Each number is 500 + 25 x the weight over its row's rms, rounded and kept within 0 to 999. Layers, rows and columns count from 0. Numbers have three digits each. The size before them is the row's rms in percent of the matrix's.

# layer 3 MLP down (transposed), 512x128, rms 0.13, rows 110-216, columns 0-63
111:484514459517523482484496494525496490502496474514528521493479515515477444487523455483537523460481500474525498470531504488519517502513501501483509497497535539559516539465501474510478493519532441
113:482482476521491500506490485493480483491480514488479486529527487422488482495514537523504505515492477519492522507534511485549455515481525482509516486477513520513510518483522507488506481513507480
084:496465497501495496517498525483482529476503513470475505434505481534463527497497454536472464517516523525488521518519489499488488552520512478526508470493476449449504557521502522471485502517473497
095:500526519498459499501509520481493509489479506479502552505482487524509503428573480486495505512429536485488487497469525437469467495485524487466482486501530462564509518494539535461529492482524501
102:511502467494522576528505489512503494515494521498485478506477493506468522490489530506515532498482505536447537518495498497475472461541468536472517489505501529489473484551457510487511496486467465
097:508441476506467453470474487500479508573498556494491501490489490510521489519527471507521525529533473497488508483490509517527468503536529482511516495526525496499508549518489505518563513507486486
108:528489496482507520500469510519499527470512499499510489508491516506507524506567513488475504523503493535503490485507489487506595503437521533497481505477517526523501511512522530498482488479527507
108:454493501502510463470497517487482498489498466474519498519503464498479522448490501517518486526494483475506530476496474489474482535468516514525511484500523520520514517481531525510511509527518462
123:514468454532502575468532535545496479448532497520511441478525514479454484510476482509540508522518488528511512506560496476508517475519483500541479483478499496514495513434502505438533511528532496
116:484497475510538600502535483485492520514529496501495504513505459508446569465486510488552486472505514454506516516493477509489520477499483502528508500508509542488481507502483490471515515496494469
100:506503503501453515480501505471482530521504526490513475485480514496488494533532467480447517487537537507516488506518530494482496581531472505513494521495517483534472544461503525524456479510535496
106:490495474530452592497536496489484532484552473523506499504503527475495468523497501518531513504539495513512496509500485473496523486509506478529477495516472521494505525455503507468504525516563509
076:492485530495523550515494508509489500529490444500493484508471516478537492486502470493499476462503503539486471476468497472495513530471498510482511545483483516495515472495558458513474525498539504
100:489461479478522505527490507524512556483519480488484483524481508514491470531515480485518518514476505532510491469506472491485499517493525517518478475475479501518498496471538533458486465512594522
127:515521477499507505521483495505494492474493524551491503470498478467475496508545486498500503479550503459515497493496518502502474441526489506520470472487493497524483545497488513568511499413520503
100:507517528470470415467453521542529447490498508522505494449508531531497509519452516490456486499473479524511498546509544486517557489471501478521501485500514504509503512510484492473490507498468520
090:493502501510486539507469498517480503505504477487509490519504523473509469514494486484542478524530476524495462492472473496488508485483472486490464538478477460540493486546556537490528556485519490
093:477510539495446491536557481502503483515484501515484481520491510466471532510504542515496475483513515519500483506478457491516483520453445513522513525468567566505478513504499523520551474509523509
119:484480524537523491499463517523484499496487504507496472500501497469514480455510532515508518542476498495486451475528462506503520474436511498516490508491537583488501504502501525466465480514482499
094:509481397504546457475502516519495520545494502472500505504509496500509497508506551492531518501518519508508525486476508518480460499533477511487506528522490491493490467508495498535514479501491539
116:541556502470485478510577541525516458473500504504479476481504482561491545489492496530452493491533499500483513479480537499517501526523489470461499525472492488514528520496493483510494481490498525
118:501508512455470501522501532522559456493439494445509472497531518475534496533496495461460524538498520507457483542503522504536492511510528496496511535436533479479518475531483496486484549510539520
103:465487500501506508496520469473491515547491498466532522527525509486551531485537517507500463546479549504534512534509481502471534535500506485511512480481486499521485488478508486517524515483499505
109:512502510494498489535474498500496506513517482531499536497517494455458508454528513486504489537494484534519473484447505518501438548434525517480548487449498548544487486531520493488532502487495516
085:512481434494515486524503499522504514463480482491498493506487516501522498488505517513487443479536503512503523458541506499467460514571502465515508474538475511496454540521522534521478495479478524
124:506514472488463499507505508517515476489509545474464526520520543481512528496545553489497514500493500525504524551464497516519539541514524494473540480493471496495483482525456488507467417514524493
088:487490479447478498538511500479488499514498479480472489482479457512452503481523491496531512504524467527502506501483522506503494511513511538499482490506500522572485501486505491505526548506507511
096:506502476466517480486501510518485524482518538510500505512517505501519534526458538482482515448515480483510544542468508505482518525480465492458530504495519520524500463496463463546541486543511477
069:496507474506536541495480480484456518514541526524457549511511461515488491465525505502450519495515496516475475485531469510504502518493480535552493485490483521543496516474541512489483513510489520
090:497493537487488473489492510500484494515499518497496446510488491476515498549493470452490523516512544522506534512482508501469485511539485473545508509505541507497492563501520561465479498493508452
093:526515486514452501503521528525513515506477468508493497487468474515483518511506510536487500464516482551492513496517523513531492483491478556522467507515485564488479463494543485531495490486524520
111:455489526491507459484497506476490476500506498483514456497479521480520491494522516509489513542494532519514459502486522513491492500466478491491460532502480546489486526478459514510463471487480488
059:527473485502505444511485486557500507482493504477472538491523533509501490477446542466491486506492466485520475547495542502496499490496500502472523500518478492495464506513523498507506520509520512
078:514498471509511535525552501485526476507496484548500492464468535523487523505484487508495491457521515453491472454463523479487487560516496498407532508545493507481512471540489465496533509500485497
092:517461525468503527490474491459512480491491498487510516500486508510457531492493534512502554477480505546486480504525518454505483524497467494512488515483507568552510502497515518501476535508487531
100:498489500498489515518506491506499429514504489504526471445494520476514469499529518482465480514541487509509490474506493522496521507497540457476517505529489466520501539516518523519520523503479507
125:450494464494505481467485475527514526492483553513501475496503488479520484500513525489482544499506561496495532489495518496486445551497555516512496515524477508511494510509487503504504490514533495
108:479494476486512517514526506505509510497465475485501499523509470523503495467486521475465507509497533484514478504494530496498478589517487513489521512521539485464482495497447471529479463470523481
102:499473529494499481477494493513511517489488517517502471547486480508482514538509482518496529530529521484474520500498503508522478524540504498501498482550522478501458486473491477477487502533524520
088:537516496493521456547499487516492483501484516512518513525494513498491515514511464417497494485487507488502516513442514519496470508513490484510506513487512523552505450489499495501554514499504468
102:489503499496499499478432501499496482525500481525515482507501499551466450449483549509487503446507525460489532497538499496531480529488552472500465483485503489499488479488506526541491505509512544
100:505475509508495486497455473526480501466508490510517552497535531512479472442503498504498519487489503477497531521499471496504495542473564529512514486498543527517518488464516474489499509527521488
119:483520460478500486498487519522497507508475479494505546494465507450486539478506494470516517449503514519486497546497538530551526547498520500515544525535500482519517497493482502522542546497498517
084:494534482501517482516513500551499495495508493526478478480511508506452476511478503488495508494461521465490516498499522513487481510491513503505557503510516484514501566537512496498473515509528487
078:527511509494496460507540504527515544498504503514455502542507510506502481513502487488546500471546508580503446513497500468486489496514501514520486467503491476500502474515546556455510541488530538
091:516486427467482466498461493519501516537484529511470459538505497507489500532550526473474515541512496477469529487476517492482518463505471530505519501458496492545506475528477483509531542496499489
079:496516474541524475485496492487515535526498485501528463518488520536503476524480495508507520480564519573499468511482540472520495473553492524500416524518503458514480496483526494470480510516495470
097:483499512492523411494486529495505465470481526493512471524524537527495493496527479473488522500508521498478501501511493554515479510512512505467490484482548491548520484527524477512502493492478489
099:522515517490539476491541511529510534461490542487478504512488465545467510472515480505518486473502547510508495511522484494498491515489505445520502488501527505513493464490496493487491465514504510
112:518480453488508527487534498516501496475509503518516501461563496522462485458512540499526496470519507457506524482515512519533484501524461509504492496499552536509483489442458495500511463542461474
084:508492532510524496476473504461519532485507515509522525532465484460483516450420504481503507435487468470535504489542516482541509499494530557523534510499517536468489447472494467515516479507466528
096:485509474520516475514504474505483481442537500461471520509518425469492544532542466527479455446507522481448537502521516503490489513503516527566509471537493498465486540478536510527506461514511484
096:499529509531485484519507480504483521533484491514481554497514467543467413520506513488511489499522551482468499491492546504520439516499454460484498490521501494524485497518513508530520504493518513
092:507478535502496491484467514560506506446519471555495492526507506505524503454497481489486509521501547478464511521503464517472495497507536504503497482450532487499494515478531525473483494515509485
091:504494488528499465461498496517458538473483483513493498497498446474511491526541474511481522550463481456478516518510476498467509474549543486502551503524524477532486541512515504502487514473510466
122:484506478487471507479519517505478514523505500520524500489549487497488506490514485508559474533479463513552498491512512511526484509482475518488492521503471493497508525476449535513515505536457493
096:512541492482480487477525496470508481477490476489478471512488497499519526470507509458482502531530504480512505486505492484475509530494485514481483480541537511452507491500481510471517532573504502
083:507450458514474483488469498493486497505505492535487462501511478502531490465508519486504521465483500485518519465518520494526490546512487529512432504473497517548486494488508499527472504544511513
102:475530508502511491486475473511527479453508484479512479474514488487470490518583527512527530509528500549490508502504523500484438521510487515490479498560505467489521505514509500512514469488479493
125:478513529497450484492471494477504568500477458481512543462527461443523526495491510497480520488519529501491499514466507475504463509505504519509522488450506484487532522512498495478492476489517513
093:502500506504515477541483487487472472504508480492475530483511501516479470463495567486504456454511481508493511493510465511474520507443557478509495503488544500484486494474486509510510482470505499
079:477453508476484461497443486545495517539486537521507506503509476555521471490536549489510494523460438444471514514493520489496496533527509500480507519494493549473474473522511502495490500543482553
078:475514537518521451477547481506459529529553468526501509484484516532522505475440515513522526497489444519528477518491504505506526522478528509528491471521498474549530449444502507520497484471476481
102:501530529498504497494531483480506542462502490525480527484507533456525492515527510497486485470506463475495498483550525510526514521494517496516487505506508519536491521487472496457505461476521514
083:489512500503516459541487497495518505527496542521464498547485491462482487481479472490508513487505487487498515546508465566475493466454487479497496513540465485499495519532539482540469471509490454
095:511562523506502504495499502535520466473476563495538510462516454479508507528500471525511482455502482503478498492542488534533491489529512491499549529444519512485491494493484446493526458530508478
059:502500567458523460515480537508572529477453507472524501479518500506510471510500502480553519492500512497439516502498505517498513492535506514481509554508506493519541480522509482545488504452506511
104:512485525469515490505457537517528486518542474518474467524495482478463450469523477542469513496486505513532489512470510492528506538499496471517449483521518504473514479517563477444436494521510478
114:528512496517516489518459509476484462488499504473548502528508488467502498545479466487507525499561496520529490457532455483488491500519506477521545517500511431539502481488496531490539474528482475
093:512481531464490530489518505511510473520469480472500484491477501484556528460462463477525519525492482513489517474539489484500471460486531472502450519534514535482462551451541515515509504504539499
162:504510504499518482477493494450488525489511547505482511483509475487471495510497495492538522480490505519475516535470515520481524458545544533514507486476426466510550516506479506506426469497445455
097:526501490496487500524492492508479549491495494508475541499541481497512555479514514471486511511502503473478561541510501497500501507496549458504499466514482467484469520504474513527485478546517501
097:524511512470487483513486504482504492487509495506527451472485479486474543532470524534466522467492483486508524463495497503482526500474453464514491503512469497536497519478493535518472518501513432
093:505509510536523531512514486538508490526507493524462490506470505431493487472488531499484462504521477516522481504458442494477499504477523492529518494494511512522470485515525503480561479496522522
111:493471518522485497482497499545492484521491470490493528476477475519494464513521538509496509447501504466501489488484501490528470527498543566523497511458504490522505521507489514505500450500503476
111:472468498504448514491542463536499543563502480470469527486478499486518481483540521504557502494519498557503545551499498512501473512463543515521514490494512530465496481511525481477465518502503534
099:485518507505536503496470504549497524500488508523497508543511495529461444536505481467480489516480534485521501496481469474444526461477539502494534495513516507510507487532494453510544503517495489
088:519484506547469507465485446487431494526567505515482480514462494502486515491494505533466465494505508499539490514496487482493522510478506480522505476510493497476464512478510522471511484507454476
097:485494531519496475466512497505480497504475464503497549513487475480511492528497511509491483553577508510497512489490475506516469529516487463471495480501518479517534500508456562473511504513490513
109:477535496481453483446472506482515513489467531499507432482511522507483536446550505528490543530541486498506492493519508480488470516479490578504484515487481517497494493483498503479498493503519526
078:490454504484498471501467508508488546503503489459473431497483468482530486535541499501515512513498483550514497487441511524496485541523491522513464502488515582527491501442500514508456495518503499
086:482490494515476490501491520464486491515492479548524478511491511519501471503491522515483510535505525468500459425532528496488506518501470520490497496506520491514485493424542535539471498490506495
115:494555529486503495488500520495499522496492479534466522513506537497467509486485471559469491486441515477474510481557502484475492492540539527507488489536545484484497516489486525510509517497528545
115:487504503505504490501495494486504467456498518509540479480506523491481459498546534474480500513506489462515471515513505488504511511521489512508456488498553521494480525474485535569475520462524511
104:507478518466485496533455508465504529506526531478491500496512484539501514491494493499524520514465467560498463501513498495442519474537486530515476495506523538537491510501514477489558506487496510
105:520495494470477464479475502507489488531504554527516482517507500578491515523565523505506485492540532499509488456516490505499526522468486499530477511509495507485506540507489519517494485493507498
120:509518446507505534519506495514509508505482525505510472477514508549454501483497529470501484493497514506458537514510492513483474484542492526447532500491478488495464470539467503475513511505475430
118:467497522495502511488501488457513506547494479489487509487534546505553513480539504502475492546470510533530506569481435515486519533493533502509499495470469497492501494488511475484499474508504530
092:487442443492522493476474502499495474523489543481543487478510493488483486524523516495452508497513493553519483504530511521497521521487481479522467517525534512527542519515494487499486474490511493
078:474549533519493510460525502450488503502481513510532498543487462491487447507481488518512519496514477478516432526506510477523487454461504483491514473515493533494503581509524514489515474501504492
106:511522493495523493481519498485491500510493566510524496528525503474512508514532488530474515491514512526505490445536545497453503528513507485504475486546477503532490458507533504530504515474507499
110:497492496502506493502468506479502512495523554519503465501524503502495478515491459499472481510508500513508531455531513531507514534486559435515494517547510541482521548505476497471508502497538522
106:517511492503489490499503499542477463487485507516491507519483487441432510501522520528515496499500496546508563479431526501480483561451467493452479486503535480503504500514512516499504514513537494
100:489511522503514484466482505491504491522503464478441493475495498483502534527499527498521488496506478505521501511582472500501507472461522495478497511522519490467512498468500534504487557555470534
105:518534501509478515539465499508475510489480571537483550525478452526461471432515496478442474476519543477485507493497514535482457547456549517492489524563511484485497529525525499529557497493489498
107:520515501477495493487526512538502524542533511464478494475505536501494496519498490510470518503478488499506499497493498513514525491445512509506499528477447425444521541514487491494489489494476512
070:492492515518502446508501508546466471500522495526508454519488491557472500522464526515507502483518520491510450497496520464515537534516464520470515473496537547502475489472487508517475424506491488
062:491514555455538438495511581500516506473462496489503527492530516544512511471484474513554519471509495515473504478517497483482461485523475522485493518473498506512534503514477504542508487469513524
074:518479441506536458530524505528483510480516483472481487493519495459494485529524534539487502512496492522524475507490497498496447531530524510533485485504509533464498461469471493513458508504559485
106:463532467486492467499486514505483524447493516505491489501496493474418495540527530484503519517487479546512500500533495487483537508506524500443527478495501511488503494477498508506506537521504476
115:548499494507494488512545539541501559512535465521482501509469496480491507461471466496474513498542526506502505521514488504544482512468497481513468517512498501520495496518515493476459507489526519
094:520505508524506490474485506479515504492519495543496480489483518496478446473468488490491494495552574502493496488492515460480484492512539539509560469503513483497496532532496457487438466481522431
103:476487471501536484503514524501492534439495495496508558494536462473519506514523447519496499459475473510498505495502506508471467514481521506521533542498539511491510506492457487482468522520520531
109:502547492479513483477505475512498489456480554535520498497480517468560501529504493494517494511497456507496530482556470512501495465504528502491488504540477567520510530507477485492496502482525538
074:495529531506530491524462549458494496462471492519459505527487489507540521495500479502500479460493512496493541497513503510468542450558481511506480481471477548472508495512507479511518493498468516
105:444499496523434501518499496532497518525495497478475512514461494508551490507533468477504499557530504499502500518509479498516492508505514491512489514491494505478483513512505525475507500524489502
071:546494506498483450495489506537499477517490517544484524525508536468520569499493509555492536516526519513513519461494512449455507546485462494458519513505529482494455456497471513492478477475509501
# layer 3 MLP up, 512x128, rms 0.143, rows 111-217, columns 0-63
105:483521549502487473482539492459489471476502476511526467546495476495508498492494485524528512491529459527490508497514497492534502448548498464473503525485497494484503502530478497462493536499457488
104:474528530530516479488511483549507473462526485496447488510470534483562546503485491491515473501484462522494522515497507478511530490537524530513491454472458515497436469493479486522491458517515484
096:523495510504522494479547520506470497492489509504508473529511551489512519506499494478531500512545451507506489487570487484512518476495477537479554509521495491507509542469497523511458502493479500
110:501542505528485466467497487521483474474532474530506496545486476518496504502456503499511522461493495523522523507512493450532503481511495478502532486465520524481477482507456503463460531487506493
096:518517498499536465503491494487503550520500559475531523496513457515447498495490518502479520503453523511479513524537473493483507460479491507460505528502481488470493482539477503508491452496476520
110:487495500535542467510467472465489474497481485505525519469451516494539510432463483543513478498555505475506471480508502501506495509522513525447515535518530510509512523516445460513462484481437457
086:496472532503504502503497507571512441497498506536492480502512496509490509502496511478482518498467483525517459483498524475503470521534514492482513500445570464523512508525457500455521516497521503
121:501528515519509466509466462484483530464515493507519513550497549501505497493429514507516496468515499447521544569477468470516497473502499504491482480517510499436466505516476456473476473510497481
127:492514540501510473487483481518512501484509505541491535531480514496503480490468523491519509480514478467511526540520463455476478464552511496494544476467523504472479456492447441477523472496505492
085:457555500528466488519497477471501507500477529511512529518463514495528554479472499522488487477489495483504455508519492499511518513498500518480533515539461484493496519540452465496496527488483499
101:536509533527549464496455475528476541508529519544485538516488511510491519444447517518526498453490510464522486543516497459477491465517501513508518477529501493489471461493487450468508475506452496
092:531504509457503497496489485495508515503493563537464551505489519544486493532476512496483523492510486474513497549555439477522516496502496489520479493491522502468477472536474472503529465474490518
106:509541523515541457483502473468477517530513521516494539510464487524523515486436498517516473472498497466518501536478496500489521510467523523470499518532449520456481501500453460502480500517441489
121:502514524509510488487516499553501499495518478470490437519487471525515524511443482472502514455490492492488521476474542495488488480502479504480467467498515516539490508548515461498535522518512482
101:490532551508489453480488490516511485508510490536496530481514496523464504487435520502544496469490474498504498521504514477521482497499513508475542501490472508494470489514460443500517493500498537
102:507469541489518492457489453509516446490523549508489498492507496555537497476510518499506514505500494467504521501535439460502512476556518476471491470474534505481498492514498466507535487532492490
095:504475533524506504477517520480498487515501519519533477510515511488466459547474450481501469493515480536511476485528479500516496496549450487445519503464500444469506491528464516478522521486516514
109:522496505544473494525489489497477493525509521521510461500518492474463517529487494538488510494471495496479529498468548487504510490480511485485500522515491530452471528536499463511526510516492502
108:491535506515491457494465470466513496522508497507518546500474483504498521496442498524527511460497488494501457523546476482508504445493487500477519493506532505509509482498455521460483508503473479
109:486545526505482478526500478478515492486518483476492537486506475568476609463508513497508491448462506464500511498468498508515483497530504504469519509541503483487479462504474489495520456517472450
089:506505545500476468478515503555508460545512507550487445496503492487508500510492513482529515499503480506480466495516492448543479504512514486506531469432540479484481473536507527442542523536496532
108:477518520513503493484471491514502503476528457520500476553515476520497489457460513454527538488517521485514484502482500487485457434502525490489508520516561503492527521508479522498481502505510450
100:515516529524492510502462488540484499450502517477521456511498550501546539495484521500504535509511493504521482507519465469482549472515463514510497503518515460479515498488511498467447495503519508
088:494485505517484481485531499518494518502486520503472476524503533487496463495476465476526488513546510510498489575543491508523494457540490504499490491455511459500476494486470489513477502518479467
114:498541510491494484476454454473496527504510546524522497471489538496507515507484490507515498515480498513486426518513492498492458493513478481444560481515514533450502500553467477533495501464466499
090:531492515511474504460475480449479472507479487501539495495513502463501495528458519524493493509506508469513485521575435484515542446501501477500490520487538511449497509509492484485457502510464512
095:576515474518483477466474508467487478503510455564514515485463527486489477510490494514535488519527519530483477469478501437507541505500523466517502498511526507478518503499526539523471497499488461
081:486471558531504418456524469492496471502494471530505486510509495505513514509485484528542491469503452505487489514520511478526531493549506524480504498499496486495493488506512504497503508471476502
095:504500510486516492507461490479490527543516542517507525518476501499515534480480501500478491412472482454489509528457539513467506506486482517501527488527502494476495502526487466489491516483469489
102:527526528509440502511471481444492486527505534508480504521508501535561488472469495491499509462491506447498521484454488473489512466511478478482503503476561507472489475547478459493544523518472473
117:477483534510480498490488496474466474526487525541513488544515475494540463528478503493498512430518465490495501487510535497499496509503436465485544475477469484459519521524502489471490511496472468
082:478514545486500435494495498494518462492504492539500462512524521530547521496445504509536485472506470509482448505504474450508548498514518518501490508490525519448518457529480516497513525512481504
078:466516496499483477468499474529487488490512513550505511493505466500483481513492499501520484440526477529501479508546493440495515513533491517480549496483496493493494442549498506480520511479454499
109:532496522511505490468500503543530450494539482498517477496477506540546513533502481469505468493542491490489474483481516509512529499495488499493500507458493491525491445514517497495494505506503486
111:467524540501537504506522501538485542519516479499448548492477514484472521521468478498497515504451466467525459519458457509484548488507494491516499487497508470445498459526444496495484478442528456
108:480461523510473506508527509512532488508491511522507475523490493515519478526502458501502479493525502505506493504527506504538518429542500540509529516468480473469505459513497467455455499504497475
106:487522519525532493494541497500490512503504463507507525495488487492483520501491464504513477516482472540485513487530474490483517473499506474472513492496508464467498522556480504477506511468506517
105:458483510500440494508516477513511452465505504495513482492465472539515500545527505482515482503474519501465511505550474486501485452549523524504488473475489514520503523501508442511471475489525465
091:478502496499520499497530517501495508483524542514517455506515477521494472514483490547500503522530484489512474531499484462488497500480536498496496524480478511414498507549503514482445483530490545
097:466543528496544499476503462518490539511530486507466552502485500490495547511505489493524525502504421487489499495501463516480532496529465471503534494487475469514496498509479509469489459468489506
107:462507517526440491483481535529522455497519541512568473526471516512543488519459492536485516527512495509495465538533503494547491491488490485486479536508498478450507490518468476495503503520514524
117:509537503494490474489481486479513485510477555492479547506471517502508526545461469439508503461478513493522500544545555511488529511503469491454498491529484495497486439478473479534495481483481490
095:478477489489491468511501499494507508491483532507478515519519540480489499511471488500520512482516490531501529575505488526534459484517429482500501469471531528465494453520514500499555514488475549
086:490531509488520474522486470434479529510502499503460525510491502533519520476466488491519454477498507455520526520458498522468514500491527509476524520532446501484502514500441455511513484510453460
089:505513507503451472489485486508510487513493525494529487497524501505489511556480513490504491499514505502502487480488445459503510462525458472504525502457484457492499448531487508465498533498514503
092:478496507550534457497506451480483526514515480504505502535455458509529508489472502514536486475493519521521478518497512510506508454519501524501512505543509496450484439487483514475448498494461469
120:489536534505529459482523494520496503467505495528491495513501550505500503482491497513531528467505453483512527515526485448497535487555493474499517481490499487468484466534474468473500498491505499
107:546475523477523475506480467486520496517493547470477520505521520517488560491494538492524511469473491517505498484490526519520474472476446473467548495494535497491488474496510490499517495540493494
098:520494522500527459512490473503482456455507512511475537518484539506503557487500519502552510461479488497509529519509454507525495461514506479501506479488531477496482456493470478488489452521464474
085:500529511516530478505506489453496499480507488483464546547536516516491519479481471517499479478528523451545489573532475471460553485489487500498517493529456454505529498507469469461507500506493459
097:456494526509495446494513480484489470507504504508536540545506462527465538485511483527531454454515489490513494495545452474497500474523459555489518514503503508488486525532482500500530479473478489
098:525497508524471467457456461477474434504489507493513478488499484487477520530494552529523473534487508472469493472480497444510540487496495476481519502489478525518490540536492464504490490527489495
106:544459517484504491460495526512497457517513501553490499508479513509536495503493497513493522513522465511507469476528497488510503514490498504516512499470523476494512486492500477482520518524484502
088:450527490501499466492514534481532503488499545505481532494513512507501497478429477492523478505526481530505458541502468494505487499482478506500479491496506511462498452479477528504541493515500524
124:516506516505507467512470463508492499461498509516490550522495532502507539488479523480540542463529481473502539499476482487511530476526440487499535492484522469474464435508493482490505463508507488
104:563511526492525487443534491493472514475497467544468542498551493503462510514509470486532502501510501494489550501520510503485517476474510456472495509509524500513438529478524519503525470543478525
088:510547500511475477468482486454514461487482521491535549497527488553523534464472523506496492464488512504486487489491472470516485501505480502491563530478545509510533459518475494468560489512508519
096:441499517503478497497552530509524492511524483531473475485502521529520522489505479480530503482470493485533511529518517510516534482516499494496492496515536482469485458463499495504506458544514495
123:503534528524489498520515502510486506529493537484518491501510545517482572514495457464520492508522443516511476540493488510508551426517520548502508508475518466464501451511486468473495525508504456
091:504526511489488492484494504535522502462499496496502564489475473513496498509516494486520490489475519520526480484517511494483529470549493537502546511512511499479507488514543528449471434449519500
097:499515503486517478463457490470507494531482562534512516498497477482516488508442505494498527476503482522514475539549482503529497511489489514492491484490524474463535465500470471520500519493476518
073:482521499505495486548478481458495503523500494474514522486474484477503552536518466472501481499520523512524480500483476513442538442501483491530508532508479484505492529529478527502488494468498446
092:473516523526504498541518482489499532494510468522457520491498521494516513514519478479488536480493492460530487505474525501528538497527505504429519544526500459470513457508467473535482495496475443
109:473502531487506469487514491486507505556497571498495528505474478525494480506530528497514476455515464462478542550541489501499505447480493464454517481486488494474448460543500476499505431528474532
095:516519519486515479520447491494499484495492528503471535485508493532463526499501537485512526485483481480485503508510502497513466482484505482503537463517517515488484512528484453514492460539494496
067:539493490541494505484512421518417514540548503524480483508473496500495505492497506516501490506521510517555483497511481458506522513500502488524525465500498499489441506485520515461500494522486473
103:464516529498461487495496480499482499488485578545497520498543501481470485490497509499514528525483468531486537525505497514545476505484494481469508499527461497468453536480458488503513492518493514
108:481542502496461469495516497516497486471475541498502478518463522493544493532466511494526530516502521535460545546532477437523516472490511498521476478484467529484479500490494521536460471501527496
100:494522511513518507499520498507513508515544498507525495533475486553523498524491488460480480490492475466498486480457477488499537504527510525486546504469497488481518463578493475505529518453498493
129:507493509488506479496504484496481496518491542489499524509530485505481480483500548479489499459480515501495556542533468499503513494488494494456507493469478469476485476532506492507523461516464546
108:467504511493515490487478474473507488482524530538519477511487503538534497480503470509505475507523513513510482491531459492484518501558478496489493498516534507480503516546497493495504488451452518
087:531505508480485489487498504506498507495520510546499496458484482524525456442502531527548489522505542502460507516483479466547485436499530457512472523533531532479449422490529505525521467513502496
074:480512504508499481525459466448491559505493496474507541500477515537488511488499487503507495509531526455545482529504475522448521463495514508469496529547462519507508503485470465496473479502451434
106:486490522491536495496502487480473543508486562513489560491495503467488484520512471446492455512510499494498545579533453501484550494509530505473506480487481468464465447537452457510511465495471502
103:481540539511478503519500505491503520501509512524496471497504544543498505525506433458497470516504474485513485517484518498472504500582487536477500495510482470501475449536473468511520500474499471
108:488481516513487478491506488483510517508516511525530485521489486535545551502509464522502496477491483487531461507529498494501549510524469512500502533528477474470526474503516520439486548481474529
082:493516507445516483534501548492580512485447485478519513490518503492505484509511500465502524496483483491458516484508519522493500503508495510462504525491494499519552487513507474535508516487529514
114:519474519533443493532472491492468484496486514524508466495479504508500513504512469578524507499474498497482532449488505461534519473493514540476518522511517528478486527530516454492500522530497491
127:450487518500486499491501526504516470526504517486522464499520486527476532484492445490506463483531519452529480518524465485495537470518529552482523519463512484462511471515505490492477497495512484
088:530521486501506478493492481531501474467490496519505567485461539514496552498519496488494509456499518522476484466538524503522490522526483501515499523508525507533498484540484482502527495494471464
078:491498497521508477509520470509485446532508472489486479480514509477523516531486533504501497498514491471458516468472480469497496493502492479505479474450478473530507517534540491478538534524528497
118:475506522521524492459483484498489495476494542524501495495529526478494521455506472500511464485513456480505485499549501491457480475522502478478518483537518494516479519502466484514524520518474491
111:533508530508501490447466495538500492486500463482460515507504472541529503509463519500502498472467529488510533458478508490478489481518491509481448465495521522495479478543502498518532474523517476
088:500449478520474483489494495493491480525497558514529506474470536493477444512508497494487464497568516534499484506514501528561476507501472479487513506480516430509496499528493471524520489488487478
097:491505568501531515505545477528473516474519506529437516542523513457534475494460485472488536509501458504511531530497507495478514514517487486512500444505501508475480500490455498510504520479492469
116:480522514519513472465498483507511484476505488501481514537485482493548509533485489488507498471544478490501524506468488499508496484502504492497505493470512503475480493509449475477466506490491472
116:519480522509492491472473512545484490516500473533483533537508475528483493500489482501530537490518505498485535491473514475518476456492509438491502510501547496492502537503496521460502471538521466
097:524491506522493457507478500556476489494530510513562503530484503536501486527462499546507482486484477478509482530506468462510534472481532476516499477524523483477482494528510496449501499495504510
090:487522528509479497475528525505518459495522470490496501507529519520432566538471493473487484505491457476511453512463524486467541502517509501496517510483468425511497483507454496461489514529545489
095:491503530514506494480482537545497510477518479495484476524544467516481476459450519488498518506453496446498493518481511497487519457477530476504522495526532460503495520501472484497497490509493512
105:500486516496513501517533453525492519509504492506485518502513510496507499490475486507517537473476499493531503506491512501534492487562518515478530474511509427466534458499506471511499522457496470
099:516496549477537498475484527511524518488502491505512534546513478503470499526422504462500487506487505479539461505486488512492457469519495507517486490466482501480474478507460477476499505486520508
103:509532505528558490478459505477510460503470488508511509502497484480526490485445498496511507456524505478475520448510468495509534472524530487510566540460532486481506526533485522475476486498492452
092:504475520503531437499496493472508505516496475503506508489491522514473566485475510539531526478455442503473487537495498497530519469504478525485467489500510530491488481522478453485508540474508505
111:479553515534506484530515510486519516478467482480506495515510486513508509510498517492511503465438519487506493502469527508464495469519509510505518523493519495486496505562479458429476518504489509
066:439517493532506486472534487508501503486508486496500524500476492463491512543506465521505484482517513512508496471494480502512536494505440477497529504496456464500550540509509536477492533491484488
061:521473502534476510474504437502412483524554483519478472525467490518483519484487507533485477484493505496552499492515460467499494517490497468526494489515512495504460497483505550456502496504470486
107:507502523516444470467511481498501456496496484537509505533490488521513478491462508495522484436481510493490490483525515461506493476543461485506544465475506494499490494535508488464531523505486526
109:530529501506519489449500492490508461481467518530511494493475448475520465496497529552509514515493508488494476469529456472488514498555525501493564524501557515461517519527437503504495461477472465
110:537485533496488492485543485506482468494545520544500496560533534501509506497498466451499511512484466518480513463457531496500472500533455476483530489458553476462474464508508519485558499515496486
090:472511496514508481504511485553529473494511482553517505511468503483521482497494524501514486468493524529478522485484503486528459492539453513518531488504528518440495475539523493467485503439519526
091:513468508530504449500512495549497469481520492522514495495468471496518501514496447511551479483514517529513509473472492459494524466545489545527518495499515488460493517513511528494491508453528476
109:483507516541541494531508495533498509517526491507467491538499469511483485523492466482506553454487420495504521488490519499540544505465508523497508497485503446479508477509537469510504473519499478
086:501496560489498437489492499480510443509506542510502497515532500508518515510457507535552506486538465525508524508535516483553552471495477489480484484514466466465508463499500513499511483501475518
110:473482516498487485501563508495499477515472527494483480485506566499500492514515482484512452490523521453474518533483500498512505484535533498488503512484492478524467454501489488498486539506499478
081:495464526499512472437497483481516448499490474524561491465546529507511512470502481501515474492495483503500520504511525489500509508526498539489534482515518519519537513471501481507557553499492489
097:521475504501519465439508494469515478532504498531475500487482490506532485473467510533512500516490487533490525527547510481530499522470524461485493461509481505482498497481495468520545529527431520